Part of a small language model's weights: 48.9M parameters, attention and MLP in parallel.
Each number is 500 + 25 x the weight over its row's rms, rounded and kept within 0 to 999. Layers, rows and columns count from 0. Numbers have three digits each. The size before them is the row's rms in percent of the matrix's.

# layer 19 MLP up, 1536x384, rms 0.115, rows 317-423, columns 192-255
100:463449498536552476496508515485531448493486502525497488507476487489479503553505513465519489487507507498495499487510477493494435549499488489507485539479537525523524509501497510506541449507515478
109:494486447524514460544553484509515488496485486514475526512517506457504503519451478506534479503536512508482487503501461503559498470557509491517514491487515510463504527512514484499516486491532471
104:511482505504510486520492520483509502501500508480502489525530481493512489510472520558509520520477545490450510528496469510540478467569456490490544511439466476521531473521508496506492566496501498
110:487466519500531496498495469490526494506533471493513515554511546540469528503523484479487531493511442497545483482548474541537469462526537458516489465526509479510468471496489515479484531497465487
094:547489519489477516508508456514495498451484506502442493519530530493499508497517551517499488495517517533500536497496527502515498481537467477479529499487520498467527486482499457505463458492525514
096:506530485475525483490514489500494508523506484494463493508477525512539517473518462547492528455494479539445522506506542490485519498495485537456527469462482471486473477500437511485460503530535464
103:480499535542474436496484456483488484483498537484464535491462506521478517504500512537524584539497514488472474491484513506517502457508530463564541527505524423522515529493483510453500454469523474
092:474507496535483501528446495517476516478517506527478527482522484525510497468471505497503521487514481524482491512552520478508486533526517487537464430494495495519470477521493501455490491499511500
103:523466481534516455538513497508502531500493518480505557453526470485503557532503560488466460462466521511514533460513506518464496468503493484509486507504492483538515476462493495528543524479508481
091:476500497456494517455514528476548488469463514500499497456520508510516471507488523511528501551488520487536475461537520496530482525515508522531493517527476522559520515471523456442519485521483473
094:525516492505470478503477481479499468508428503484540530442476475545507519491535480464534456504468505476504536500469498485516485478511505511490511518474520529527497449523518478510496546450519491
105:548483546499529503514406472498531496512494484478500497500508471459486497480478489533473468527496505494507503483484494508519513496525524501562456517489492507455512530519511521533535507444465518
093:508537524473459488519491490510504517535512523527511470484514489508483491511526502506493545527468494517493550453508551495535490484496517520491520465499465523502506507502507499484525513501532534
091:505499498498509525492487521445553489517509502500539516525511472511535495505499503529528496471514490492507513504520466544464516512501476451499460508534553486516518493525511552465515465554462501
101:469520543462524521495481485495500506569496516539489489509524525526497490483503493479480504517496519536504475530498522525493518455479493492481503491471535491503495492494479468507484497437481466
095:548467501455471495532511549494505512481505537494519519502490511504526499463526533508471513536483483471473461536498495535502535508533490500458520467520505516488510489527517470518496491516502571
090:448485515469514525509490508449467548484512502455451459517473446498516498471501470502459528490496493517493494525461505499479504534500530490524478438501513544508529483507499501511559481508493466
101:481510512556520499493573486535521466528509487475497522566489517485528487530525478500462550479467463484458492451483503504482499467516504492502457498512496498537522509464486475509504488535578521
096:499466459523487521525497490484538504506535486491500514525483498458484576521479467482468464505509508477494504487483450471496518527494526473487491482461494501501534490472489492451498531519518499
108:477468492474552528521519493534538531557486443467535526501476457461500480533508498512495457523514518502478495514498465514502514509519471518455512483472518503475504541514494494505504460501502503
095:488525479502486483474506512476570491471496519531477520492520510468461512463430507528508477511498543491490499499503504522522519484458502506512549479485501495561502501493542473533490524551455500
111:544486497426449497494490551480528490522494503479481479482545498459505499495518470503508483530472533473535511526507478574514505500457495509545467525473542547551495519480488506452518478509518491
104:481496470502486497491485493482518493520490486491476478475487516503505491488493493490529548511458487522492493505499531465522511421510512543545502494534529491480490466450502439468461502520521518
097:504479486474450475517498468491526476477532547527496498509499469487498479492530512481514496509453485524479477494502497522488508470550475501510486549540528501468480519475471501540510492506511497
101:528480516521490525504520511523469485506479521568480477479478520472469493560474504507515493533467521520510508484462489491481522528479486493539527513507473453461507513479555478461524487490535510
099:486479544503470516475460466516513482483467505487473513493486495483511536463518486548482497562527530477475499438456522495477498508501514505520433505531518513494537513502472537481485469531493496
104:549528483499515476530475480472509489478504457534503468522449484505494527486477512495442520496505528484486582461504490490492525516516473496475441466503515512534502534511508503546485510485444510
104:495481524500480453503492485508573496481479450530505511500475460432521468463478485517515540518532526530481539481487482505488484506471514516456532524467505464514461529476485516504507469528499496
104:525436500499481514511486502483545493498495500496510477528494491497495525511535489506475473511541498521496508483479487512512464509498490484548463529514476491459499495485510475453503490478497475
087:461489534516557495519545556475498500492493499514528480526479502469510478504481486497495488574495503557520500499497529572497534528523467505482495484543492505492537434497520504525467523471540516
096:484496514510474501497526525515485503516537480527494497493523518496518514550512473467512477527501540502486523520482531535511500516514530479555537441484504496482533477450471481481499468512478519
099:439559533493499530513510501535516469527547508525473488502520483514515474456494474505526493495513493462479495515513507488506506530514507472500495489464490516499489498542489490486516457453518495
093:538484494518466502504516492508444518458503494496491517497510498522466500472451513485476489473506471553521511511499517468501509508527494539457464504489530550464501495489525518509530471507547457
094:499464523438494485445505481527522513506471478465477516425516508535501487477502516514467519514528488473503555524499498497490493482464523499511510470522488518482532498505473536525483483535495498
106:499522511477484507521481523510511441500527546479528528497507551461485488473537477487499489539493489499514533473511490473478514489483517490512489502505517533533482495500467496511530557526535546
090:509518542499503495490506460516512512495508488494498478532509473519489474474486517529530483526430508496462501511510521533507530523516481531493513502513516489489488454514470506487483494470475472
102:479493518498533520498476530543486490538500501497506529522569481495470471520515480489533557504448532481519544486485522530456465522482475531477488521512466572513536481522499538497502453522509466
102:519540499528517497552502506546534514523481489483486506520515503452489498510536529471508491534521477530518511473523474526475501471480524494448521534534492489516449496510521503546533502509495492
101:510479510515443500503505454517483527474478505515496498543469480474475512478499499531510477467465536534479504501515484485540506467534473506474487519505525525511525489457521502498488506520514458
093:488503514485518509505454521479536509494491496543519466524520503523487482505514479532514501495478574508486499547520520516513483503510460512503468498493526528530547504487472506531479545536504519
102:533517540534515560494503501466526492489506491494494524499517497479492460520510489498478499477503468528521474511494525526485506488512541479491518518496505545454517516496498509501468497482489493
097:495464491470512500493455521469462507517514496481473447492520512458524476500510489523459485494548523508504532497528514496503459553502500545478519494498482510518485477537507503470487535542488464
100:503494432475487523495479501486494493513504452508509484466514522469512531471514485462502494495486490459526503490505521487482503453508481460510511459515494497515504518487460488481510527454536515
095:457508476548496545469469492497476476476543496512450485491475488527522512492513458525470513503487485487529487525480485452520474520469447468464522516543498526523561504495463526454510534525510520
098:517498546493505486491498515478532442495465527511466512463517493470507531521484482464506517485510529481503549477487484532488489520516519476513480497512536474527494479442537468486514454506471540
096:521525466525473498518491556485536480504476517505454475499437492485510501506525488447486494510508525483498495470526481491473516497528489485476531534491525470511526527498510484515505513518506523
112:540487556477489521519479503458489470495510475492521511470512490507526473490552503467491493463479485487491522484495491502487498548560495476445508469474562552495490480467470531478554486497504513
100:479525515445526472492479465511519515481471508494490511497482499454504489458462501451520518532485507551523491442506513492487463459546502515492518510491474512485524490515477526542521483507510510
104:475503471518539504460461470483513488491509523506501510429495499496480457527499443508459509477542539480518503491496517483521480510496540523479539470510481526516482495497527487502493452536514534
102:485517473464512473434467512499514532488473511464502506453434447521502483441549531498488523508476507547506500514456446453455488494518474468464513483507507516458532490526478482485515512518467476
103:493484470465444474527511488510475505455538525498492462520535541527556493506475471482500513454525518499520478544510518545545495494477466503509506487481491499522509502516489493536519514483494493
107:476516533506488527491536509509509432487546468481518513562572504536530500505494482550492526528484570504502507511498542488502491483450506522473534509530532501552542451539467526517506488543484475
102:510432485540472481524502517482544507537468505553475466512506505506515485520455514474499540494452482515528487502510524552469517458494532457499498512499524554485514504495540478488482509563524489
104:487479484512489531485501500488514497497518475511530432517506507508490474484524527512522502516530453514493461479481501548524478502479439464529502544512536498499482513502492495521504504461526489
096:500517521454474470524497479521542527491499519477470473518495517498438482487516482492512482504489494520463484526443507534502446505503527488455493505501488477514490505539502468469484500464497491
116:507488488497527504486496514462462493461480494511481524487535512494484505450517489519541515488499513445496540489525484501486426497468518525484487527479491484485498545504468507482512549507488469
106:530459504515512477521502515543510496480510478538483481531448515506493504472506488529507520512508492497508516489487484479466493469473488459498516494509515540506439517525501492509518486473543537
097:496488511483489504547517487540508500525499506490516505477517493428497493495525530483482418516497576484480497506477499486517501506542498507508536466480481459513493502477493529473477512505507472
111:537509479512542475510504508504467485510487525481468509471498508486426546499499466512494493479463515463471499504482483557513510510500515530521490547465492503521498506470530510495534488542518474
102:493487507476522542544491474474500545508480509466457485518496488465479473524472523518524507488484518469498489529472483497474530512468482506542514508514481510481515520510502500494491517501479526
111:517484515498510466498486488507542499481521545476498525513537505468478500494541489481485520562501494523488511491527470534509488517491497493512516462480516514478507478451477515487509444495516495
102:530526510544494534506427550488458463474510502524525510485518502518535530480503504473486505472520494525511504521512557459510516545539575473492500524456493492523507472504528420517465526508537482
097:507490488514531472527461515490496455516495434480485487486521536491517487499497529485492511547506514463492497507527511505452540503474509446515488496509509477465490520482479481506555504485485504
095:483464445502470486485503512452496520528499486519490469500521544445505474501507526491470489510478509491474539469475507507449532518484498478494496497519494489549476499494533522519516495528480508
098:494470509482516484498507508509464459463501514545463450451466488468477493521481524511486520487500511502501494467499475493495490479450496468481498510478510468486519512424509498471553546472515533
097:483447478492504512493499475534536513473504491504513496448523524467506521505464472522507518526515437507481470505452437504514539477516523482496508502513483493505522497495472527462469503498518490
097:472521438509521517510491515527545525511534535477509487500517503532491485519490497535465454448543497475482508509515470521521519488424538506537471488468483513503458491465491527517485465492507520
100:540518529529501538514461495480453432477471522495489461505484498471502488489513549486523476487484521522469441517503518493513525521488497521519499518494536489513547483454513509476481521466506499
096:493495535506535465447449496491494515490545502516539522501465492485488488517503473517491544539528519502522459540482549528542520511513496521494529505531507499539494490490456472466506498519486480
114:512493452513451488534483483475510490501507505494500538521529498441500524485524505510494465494512536504508492506434510491535448462541518478512511454470493488509468468482476493519507508530488509
097:513479485555451519505528515463473535492507493478510493494494560501520434544487484477526516476528517495500537509490491460476515495494529518495537497482506557483531520480528467464503490504449506
095:538526516521526527529493482505467486468475508514462508517541465508508533501445498506461516474482524520521534520489518534530500510476507520528496538497464515493515534505470538495465464502521557
099:512516480510504456479530448460495501457498527486476542538484483489470478502455522492580468474514451452525533521537505494548484524507481510500470543474488536531521502480499487521517493489525503
094:513465501523499537489480472507534496471565535514485509503545495505517458479531519499501566521502440516508500525523533478470457458450511491517461546514524523540531518504496487524514470488470485
095:468544515508455495466479530471479503488502513516531530531521522485497522498448465486486535488508479534493484500541507493474510503534514477508531492557494551494470495493480484532490471490514507
099:496513547505500527515466530523525484480509529521519477512493516481490487483527435504440452501508494491516463494531556505479472463488459491507472490499504520470539513512487495516486507495490461
102:486503503513507494460493544479509523481529504489515511495524474515511501488461496488534479456480532504539515493508487461478525508487544498539521503494531497537471489517506469515498514460502466
097:477485512487498557477495533520543472432483487547478498487493530538470512480488537487456525512507464556520490465523455503456521494502473511470505477496494472479519512478509501513479480481532497
101:514474501534501549476520520462519488486438521489479502504511502492510493511488467483522486526471467491491528517502500487509534509522511558518477527475495480478484516500474506443494500463505541
101:508480506472503549458491484532565525529492548466505479519504532483521532519541501508519484518495541531516503478520511489528516475504509439527550554476493506513531506475477510460499530481495497
093:497511481485539506521492467503498486458511520525507509471483522499491513585484453496499531487517520532487529528534503536478489538499519527503510484470503519506513481486492498490495497518547502
102:528458500500520516507498512489515518499518521482481468489531509469519514489492494540474497501424466506469501492489474495477526499518454470510504463495522484479497453487514530494443526491517486
092:524492507500470461516541516508500545511515504514501472473491557486500486499453469527445485559516508472456475544495474495488509537506521518508487513511469536501490542454484509453488521531503532
104:505489526511526481504501537455478490546474476497493486489474505514528450473504464506488484477487500498495482506481503467483551537538521495508562560509497515512494542506511524494456508482502482
095:516486549492519540531490477501503507488487519469466534482502497472524474522495463524504480499477464516553524507513535529495460481442492451528514515477529478534523484475504478500460483532526522
092:498531521516507493525503497474485431507485519470503490491509529497479477529497511532496548511475537535480489499488529542465487490541493519527520505477489478513509486513529485499521495496534476
101:474514498501502548514501532494460532506528497493519497459485485530475463508502513487478504484498480504536515508493437467476461481492531489542498462480479461483477507513528491478504543506490499
101:509507479483511491557488452508515529512472495552456489509510483528477503509493468480487540530485481473482467477510470505438472526487512491452465531489492539468479525530500509487480526519497498
099:492499505539479457492483560494502461511540530508505463512526531513511472438522516504520462518513494468513435508506525456509469480569472471486500454521522485491474502512512482491519552535526468
095:478475462464521498489519515487495511542479493508497475533499515464460515512488507492528510478502512499471534534452552554462539539483475472523492528441489505491511478470486493474457460499493491
100:531524509496498499480553486491511494544465540544493506490509459528484522507527519494537475515442472512485475515518479513498517533528486509518469511531489479464500485494444453518491515496496502
099:522479532494491516499500506509484504507517531509526500492513517470481523440493487496541485490496509529484514521549483489490465474495511514491465536469500492504499519517546498457491478473502478
099:513490514503515510508479503529537514514510499497509481503502460532472515464525498502502504532446533555560541539512511555533507547504536475480504473502514503523518539537460479512487494541481515
108:483464511493494479493467496487494523482486504509486468512530506524479527460487506502484454464476489490492526490532542537499458546509524448485456487494520515504485488511498490456521499524494442
107:488487521484523503500491531503512493532512512475507490498472493479469533506484468489470523510435517506500469532482475515465505494533520498527521484520503419496525527491474505490491574496528512
103:490526519479473502504515551520506489445479491481471487519505477414454512525498534505532506501469497496500485531518460523494465510511520490506485531488522470470500498502525475531510490502484502
097:484530547487442552537487528527528489524515490537528485512500508479508518469491462497487506545504511505481548504472524529510541480492501566484544499493445480494486455527488490515512525477483518
091:505489513479498529521491521503504449492480466506477499496468525494499492473497499453481523495479516488477515534515488463485490470494527526472508527531529436486509443472480472479529505491510504
101:505545509480487467510520503446479494503471484497490497478486496491538494528478495509561503501535521470521494468504504504474455474487460511495490500493491505447480453517516502494461513493489505
107:494510549492502481445477530474536505504498509469463457501475500501525549498482526494522480520484520466473476503493484455520451435481482495504474525518482495474497508511478464504494492509501433
098:494471497496480528512541500561504477468487523581484536459510463480525496462519459451523526525541467502473502446528499470473527494526500457531516478482499465505484485511499516528513546487480488
107:470501483506563519507526552511509498488502465503525492492502512484540487478519497485505426487511480489544506468489459475486532551535527500493509513494501475501474501482488494481532480454518467
098:534477477482487507478454516495534536502511526482503482486494526514484514512498522471481505486527465491500526521485466490522459496496540489543509511486486487496475500504499484465438473509490485
096:519480488532503504473486494483511540516471531546529476446501505523501496520474558509479467498466505525487530536513502485507471495459489507488478482479541530532458482521459496496493563521461492
091:479497488483481492478492516505496513521497509500488496479471470483482513517508514479510507516512560498500511452496481481495557545595497488487470505535485514557484486498455504521498447510490458
099:514519505518514525486468573515501490514512502527550552479427471535524483497494562491498485500501464528466511458498487474488512472473504496501488470458499465491485528495478525526484486503492506
106:453529529486509496529490478503522488579489433491521517518484524471499508500508526515493526496450515493474490488475485495540446516511495480514518535478454517470471501498496506461512483515491488
# layer 19 MLP down (transposed), 1536x384, rms 0.126, rows 317-423, columns 192-255
098:472534479461500495478445506502503497516528501475496488514516536484490494488504515536503486502497514502489468519486513476458536515476453498515478476544523518480439501494497498535465510524488521
095:503477491498489527460473461481462500492523500498478480532490506498514460552501463498494480472551493485484519506504484506480468493489499525486518467494467502517478507485529520537485491491489499
107:519467467515496462485479531466527488482457465509443526459511501449552492524491492492472482516493517478477501493448561494491510504526503478500491518561486495542496483519482482478514483507503478
107:422496477526522491515495500482460492491488476481489478481517487502465502508508484541498540517534528489456584478518491533464498538509501501532494519529520497518557510517551512484486501496472497
087:487492486481475451484497510497530508516509485465541543460468540529510518507519517483518535478493470514475440464453511461509553525478507515495490474489482464515438476488545533499484506466528473
101:524495479530489541508500503501489474484480540515474514502485483500471471533473524562493529476477498494478500455509520461510531503491543519488502512503550512489498498510487507519519487530480559
096:499491436520503549532541468567478511483482487505464564478502461511525488461500549493485511501484523451471504469462516492522471520528473502501487529465554489473510483486478477488498486468522513
093:527522493498511484516455468492467544492505480489485524519503527469501478464513495467469487504509459496524487498476541519539503465523501498508484516494512490508521490524471486457490501463447525
109:467476525516513554534492523470464539504524457510481478509475471475517504486510495457511485511495508468504483523483482518527481478480532476520512524467527482468533505503488490537512497506470524
101:498507448566489446533471503549446513474469486480504491489517573513484474513494534489493511476509479506451513507536477485513519466464491492491500512515494484496510482513482541509469504516474498
105:513465468556497469496529490509471454491508466458554466509509450496473477493470538432507498498530466527494506512514478477477546508503520491523435491496485522486516505445492484484484502491476486
098:478486483485489496470493476472527522473500485503491492482500469536459471522532528449536528495450474443491473480541493510470477516490487485475481520462468475505492480496500494485487486453536479
103:480490462484511475506512488513492506493523519481518536517482437516491557438473522507494502514526503454469488499482482479472546475518468498488447532530468502455529473478526493514439542500500478
091:509512480469502477490496490527495498483464470508511511523517496506481515467514518501479528496484475479481508504492472489438500521496496493478500517474495494491443494541460545493478476490455507
094:509501501468530521524515497516524559491477486488506485495482508525467530507494527499500498525502484526547430468510505504476499502500490457481461485490456494470534452489521515504452460512525507
087:539526477480521489503482466536491485478507483497509480520498512494478533491465503505490508511463515453533483502503479492551531501499503455468549516525496516513534493475483488483536446491496528
094:524504478496479476515492509498456492488521508504533466488475537522509510488503484526485506499483494485481486493492487495540527487457488529505463480513520519492491482463489517497493487519506513
109:483457473429514472550442509512480497508507566512537487498472526501469533491485489469471484492570470480525523530494545516523509513515504435509492464500469480494466486477477476515480509473498476
096:494485497504503498472496488504504482542513478485533533482487483487464475522550470488457486473483508503499505491494516483484490467487447451469481520484483464504514481547520500473472513472535472
110:474509512486467501479531475491505478500516510518469475502533542508515483535486475480526514498505457476474514502492505484477473506492515520523503512532512460498475492492491514501464522481506432
098:521490466550464502488487443523539496461522545482457487441483522518499511516544519512506500547466526522511475488521556496492545519523461478519485468500471446488492505507500504513533487475450438
101:503459545540470499474459543496460479479471507505518484491525478522507495470466496483471483517517495464524511526517471538511515486445474515507482495514504509469482544503550523478518463534440530
099:470513507450516480526444451509475466544471482448541512483486463508499500522535508533475476478466481497538490479518515499501483486449544507453500492495499534492520498477483484454505477501461501
091:481488504509511517471524520502537477474474464509486468501465493509506507473477473465450482485493472438490529493522485509499459528468511491495517468530487495539487498501453508507500466449452479
101:515527508475491460544527525535519482477493470526502518491501507520507475491480489520519476463500462439505489485483527483463508503527490433483457525513455506497498524516468510511519508489514484
100:474475529488456485514477479519509492511487491514480498495527499498471482525478485493497463509522516499527480516518522500494489449525488496473464513477542483484499500530528494469471470478530470
090:492485536516457487509519514478540545503507534489463516503495499524540500512529504491477521509473482497436517495540491513492507475487474489523502505464461530533498496496515521483513506500524505
090:488525498478472474447513509495481483504486539499480536516491480466490488492460516475479485486509471488475502525480493521484498467492525515480503475515479532484491524513438492465465503485522437
103:502509529553490506535474470501512525509516507471510481507506512511488478509457515487500482496486486517478501510506470482477532482522513437436482522485483496502475513474470445495453487538519503
096:500466445513561509466492471501517462535517497503496551496507501526519490491514534497486554488515508448478469494487488472519510513494445477501496467529460484498492529510461493523521545511525486
105:489508503506501524471517473479536504486459488476461487484526484523462502545466531471473492461508513471502472496493553440524493492510482479503467499474503479470520491509480555479502508509449438
095:480460476523513486536512495469495511504500519514473462509509538451508476473476460505495504525448492509496532528476521464492503495523470564533549540530439479497494505474496478504520485514486480
103:496469478514508516498525516518485528499509504532462508493503498480444506509472534485487483527525442523482502488517492545487537466495461495469479524486429468498486470499521531500509481559528494
090:533503472500496536510514465479507509521496499483509521570479530460529495520506497503486495464530517447475465531521510493460504472482485479487487493540506527512485519501509519505500505493520467
102:498493430492486544474499486483540457463458510517530533515462494513530501508496475488500502481493508499513463477539503486499532520462478482517466498480501491493482533482492454498508471478476509
100:524512495465477488504519466506545498455475502526472510531512494486501535491498467479515534495496507509519528500494532505471521508479496465529518501470454462487476490445533481479481516515495526
108:529504483511539490493507499466496479500515410475496438523467482494533514480461535506497515475527482509505457512431440480476500495516511481479515511506499492472501537522520472530460519469544496
103:527487473475455457514441457483510514476481516517491451522522503473530473500508466488515477503533476467507473518489477493485453505507467461506496486517518490459493511502464453469497524460493517
095:535495467522520452501421499474499526536487498519501502512494503472536484534449495501511515492495503576486494476484515511492474513468517494513479487525486472478502494482488533505497481496474487
093:514532525522548505503454512508501492501485497454510513485542504503519500500462476487499507493523460505519489471479445509508487505484471427515514535471462506521478480545528526490451488503497498
113:495522449510503474513485457521480444484501463479520509510501503445525511534503500457493478481507505558494489529514481450567512524487532471505475517554512487464498483490503497495505518425544482
103:512502522519529538522512503535484496463510501490498489471497487451494508485500492479519573488508481504501491525485458501490490461497556502534494462539469491530528481540513525488526494479511457
108:512517440474521487492507515521479520486446531494525494502551511527479503492486504469484474506506499471541532474525482497508505475500487493467505515451498494474548516504531505536490495511483506
096:474472475497482517532505560524510498502493454512561509503509456523474505508497476527484495507485465490521490487517483510458474514504514533439508520486444515495471530497510512488503496502505467
103:484498497476509473481525498507470481492486482495550494489490482496528521479543489526478485542482526501474500494496473509514500445497505492491501497523517514496523464483502544510475526525514459
103:514508494487529463509474502487520485503481498458513511523492527503529508455447506498498501522507511451529506477505518453469492466502513456512473466497530499509535491538471493502515531485510494
103:487513487517486488501443476498504538522475519520484494521491508498494492499512518504493477454521484492504509524518507506449523490501482504509502528525509505449479484502497521454482497455514537
088:481465514533492497524486527494474480512527487465504537459512495502500489493547501530496465459474492505469504501536522517486514497473436501487531468482518461514509460487537440476517485510491469
089:522486464512512495509459499509478513517524510496489458545487512493480476511478464466533496520470474468505542533484503495496502457457460515479468471500529500511519532540508511478504497508478520
094:486506494476456522481474500516522531504506501495487493481483483441546503492475498536503498520478539497518533529516471476527472499482506521508515516492489477480480498459466477542494430542534532
102:491513480499501472505503457512502512447486502527506543514517538459510500468491483478457440477485484522506473526523503478558527513519505570445464455514472513501526478497512493507473512494479513
112:512551462544499444438531526500492501499547526456515476520525452499489517515471548522499448512493498525508480457492456461495502499527537463508495515449461503506480528519521440488533488479495507
096:530469519525492522524491465474518483484484516492428557534507516477504528490483467512503508512517483495478491445449507482519536508473492491501500485513511495515538532513488512486468512437535492
109:494504514485506453507555514473455503501495505520449477514482516520511493508451482496516479505516548500506450491556490478460525470504474523477506494509506512546540441468491504498474562499456535
093:473459435481500474498510498511516482505509524464531505513464509492446521520464532518489505526521500492490490497489497499499514515477446487472510509498493537472525518497481483451556533476490464
116:496525494483504506476528502525506506499483496498519430534459465511479498515509536484507511503536503452499484497466481455535487505500480525502472508494469481454515487480515515489494503492517447
103:522522537440506464495516503513479533522471521482541471495502495526499495513519482514487472511452509491517497463499471492515506507553510450493507452495460492499502473525466473451537492506516445
093:495564462519527483501503504505476549482483545503501500492512528548481471474499553520517503492459544508496492526480521437516498473516498472486491496484474495461488495514510537490496516486500496
107:534500474493520528459510541543492519490483525505478537510521515501464476486508459513452488485505528491517482482580452496487491460523455441511517495490496497476522490528489482460496496516459535
095:546478493509514416492484461545456479493482499446567509489502471537522518501502462511517522494492471494495490507490497491503482517480531465523484495494509493458499524499526475466487501512496486
112:496509482511534502480450467517493465483498488471531539505520516532475489522502488489491517503501439467453491506513513484530498481474515486507472522502505481524512495483458520459480512491489482
108:534481438460515482536459507538497500481526483475507468517543511469478509497505480511454499499516546507508457456460498510501522472485510483517514453501483466531453490463439527498521530496509520
087:451553466504530507485521502510516478508532446495521505476483483542473475471488454499491521487532500528514525490484537529521462498498483488481541472466531538522502537510510515515525497549567519
094:498515499524514492503496445500487424468529518494521502473504498539502478522514496458585483516515517506512504494508494489493465513505476568474464486501498520458484500497460512471487484514485478
099:519533484485531480496500511500470483464438477520515454468528536492485506502465489472521531498452486498492496493474487455514466507498528492529490462442538484509461474510494449487514499475482489
097:435492454490464461485481501477497491488493487430484535507534501486527493497538480502498482524496484480535477451500469470468518482457495468486441489501504516504534476529506495494498515492449498
104:472517485517510519515470517513485451502493500490486503497531497529513498516517509504480505476493498484516451506492438453482475496526536487488492508537503522478458500498528463522561498521544496
095:472496488422496526523520517423513508519490476474466496518485456480519511487505509471505499500517508500538499470503478468484530506466495505501490497430526483481482518502493446523477504471530502
104:533502488482488482478522479536495472483460507545487503501487489496490485504453521502471467491520464431498509510484496489460514512520482492495454557520481535467473471494497476501500491492503465
109:513451455482505495528481541532474451522460488533504484478514499484469469500466463518521484516464476511513501524471469497486457491535462472503480521480471510475499487483522431548479511533494514
101:502448452502525480508522514478464492464520536473511471457496500498495490511510445522539526496529479516538501506485469507476487539545532447471550482492494483487516504505514542512496498435471488
117:481509470536486457481486550501496492517483513509526504453493513517506518505502485544503514546495473477468479471488478447474486467475487514517501534520513479518463482489521512472535510515482480
117:489510471428508482481466542513539512482494526489477473537510539521517478493388499469524518518493552500468509534488504466514515450492500518515518480494529458521489490492518517486439476499484517
103:487495463463434491480512475463509505481469484476490499511477497487518528527492505474517515468477484531493492468479522470512499469517531493489497525533482491453509481495453516465519528477511468
110:487483479482527503460528476552470506492484469472458523534519459547528484511466483496487437484476462493486471509519508498477485504497471498483509521473466504482498519525519482490484492485490480
096:450431449506484472516519512501481546519501485451474489480503488501529520522464493483495501476536506538482480495465471517480466489493529486500473502522514525520476530468504527512491500523515487
100:492465524483516428457516520487495493472557518519510508492536496492502500544520499494522492488503483460461498490521483481469474497477458474501502498478531511474521489520488528543463493493509513
095:526516502459462494459495474435539464482458428510493494491497516512471503524490518530511492509507505498484495492505477480545514514471506439503515488494504485501480452494498514503470539514478519
096:516490535503521495496469487470545573518500498478530534476465494536529499475482492481503539531500489530505480508499499521512506503502439486486491514510476500466527506476524501512475486438493483
096:520552511522537504504511488564511484528496495506503498457511513522503485464472509454513471506528500479515507504516521511471519505505535504510475512487533511498526473492527542502487457508438473
096:447460455528514482504473532487514457480496438481503511503509539560509528520500499489503515470495479502483445504475480489490496496494526518524462540529491509471483476510551488460468493461486490
101:485541491531484486492478452486510502481469495480507514472514477493500557478470474505469508488473484547466473486522489497541466488537495490492504535490482539491497498504523503501460489478477525
088:517503497509490482475498517545494485484503503505489464521487514470443502511500484495456497466497480506512498466512519518497499480495495505481495503521494506448474515506490501477481517518497480
107:510559486488520504487569493493494518472490479459532525478483455488498501508510496536538477538488471518467521524462529473535500490492483491521524505493521482460512514504509468471468533439485491
108:528456465471494525524492534540516480485492449521490499488515481452494505479488542434477483509467470501532478504537507458488498505497477508481487513453498507522506507505518500528481519511513494
096:481512461500466453499517506498508489467511539517489492468518467524471512519467498495493500508487535456513489513511483485495453516487462529512532494482504531501487534500468483463493491500516485
098:533522490524473498427453510520512500529510501490472523518480499527499504511510523533470549492468474488498484487515463484488517479545501436466501509537502480526496502456513522485480501473491522
108:514506531507510505526516521504523506503526555497518494531527560479528517513519519518499497506496515527510522518492500534511514495516543555520525511500495502520518481494522505532504505497525517
109:512497478511518539529481548493480501502490498524452512484531509512478516463516507506512516536525474482482503559533517505526485482486473519526482475501528491525458525514525472496535556485460510
096:486550475485481480508527498512476496470545463530503491493443561551490471532526476501533533497518515512502483484505460499516502548490491484490494488483506462473551510509499551485486500507499515
093:491496548504515517471471522505488478527508443521531517525528510504582522504482508478495463529525507498498502509533529468530486531490514536504480472503480487509527484479513496482487482531493483
103:517517557528486479477483477496526523519498475507492485464501485485510497482495485497461483508472493523514455482471539475536487517498445502527507465475485521521504535523510494480489537521520479
088:498476452469520439519465500467478489437416495532525486536471515497537491540503492463516439491527446508460495493504476489513476545469507496511495516476476485479522498545545433507483529507484511
106:483452543468508522485506504491471496514508482543487491510512451508513458496532496531504432504489461464499508503494480492497455488481533504499488501492504535514497491469525461524499544468509468
102:517438476469499489546462486508492498465488482489510497506502513517548499483465511522499493516509499488491527530537446465474479520512443529525461488463468510521491512504471510488546486450507512
099:522516483468489486497485511473518486487503477517514524531506519457470489480471480469494463534447516489450492470511490484548541495466520473485454501474501489525518491535504484508505488512480505
094:499530498469502460519505487511520475496478466503491482525477496497459537488486515439488483516528477473478470535477451491489516506482514530518473517467505506482500517491441517518456497508517492
087:488490528514520505550530474525513478530561496514493515520483534463519516499472498486462482529509455471471454464473482515470531538505489495480505488509521491513509492466482534522526508453504513
103:484523497474492442450550489528467474480517497526483501491485521503504556521397478497487540505502508511484479492467501482505474535531483491467496482529478494479506492476485516460496513479508498
098:498462495485514489504474492478491468487497463523440499499457511467504479526470450468431470506499490494479505455521494458536489510448519450509488507502486462497502489492519505530483515513518481
089:497505498486499518479482497500517485480563493454522478475478510503529501514485494553519487477478533480482502471487524491470487526522516488489526496495503522520488489490495499534495546505530473
104:483524516490516468506462516484482513499463534525472500501488550484470519475496495472489457523485533485532482480471489470518508498462526456507510518485503498474467467513491526458503465510481505
095:494504496490503525488550493502534496513484503493490526484510488482506493459521490495496517495472505498480485514503497524463503488537478474493518483492495500480542496465534538476513514484477556
111:505506455530533484448506477508485512446461498499502491486513509517454511476492511482507496455542460483531468514535507500458529500484524495471475541511488503520488498534463495555477530472477504
094:500488505496515489513550468500480508490511484489479520464519505472485466470476499479504504513504486508514487491502498493504466511491518467491523496480536504502483504472480463495494468474520454
093:502481521459459507545483476549520500535483480493513463492482494465497516503496522496472537511493552509486528466494497540426507494454523504516505485526507520462473491513503543500500507496507469
089:509496450487470513497481474477500527506508529508507468493503469486512462469526482456501511499506515503501485453482512535529525518547504478513475536496490468496492534517518558480495503487491537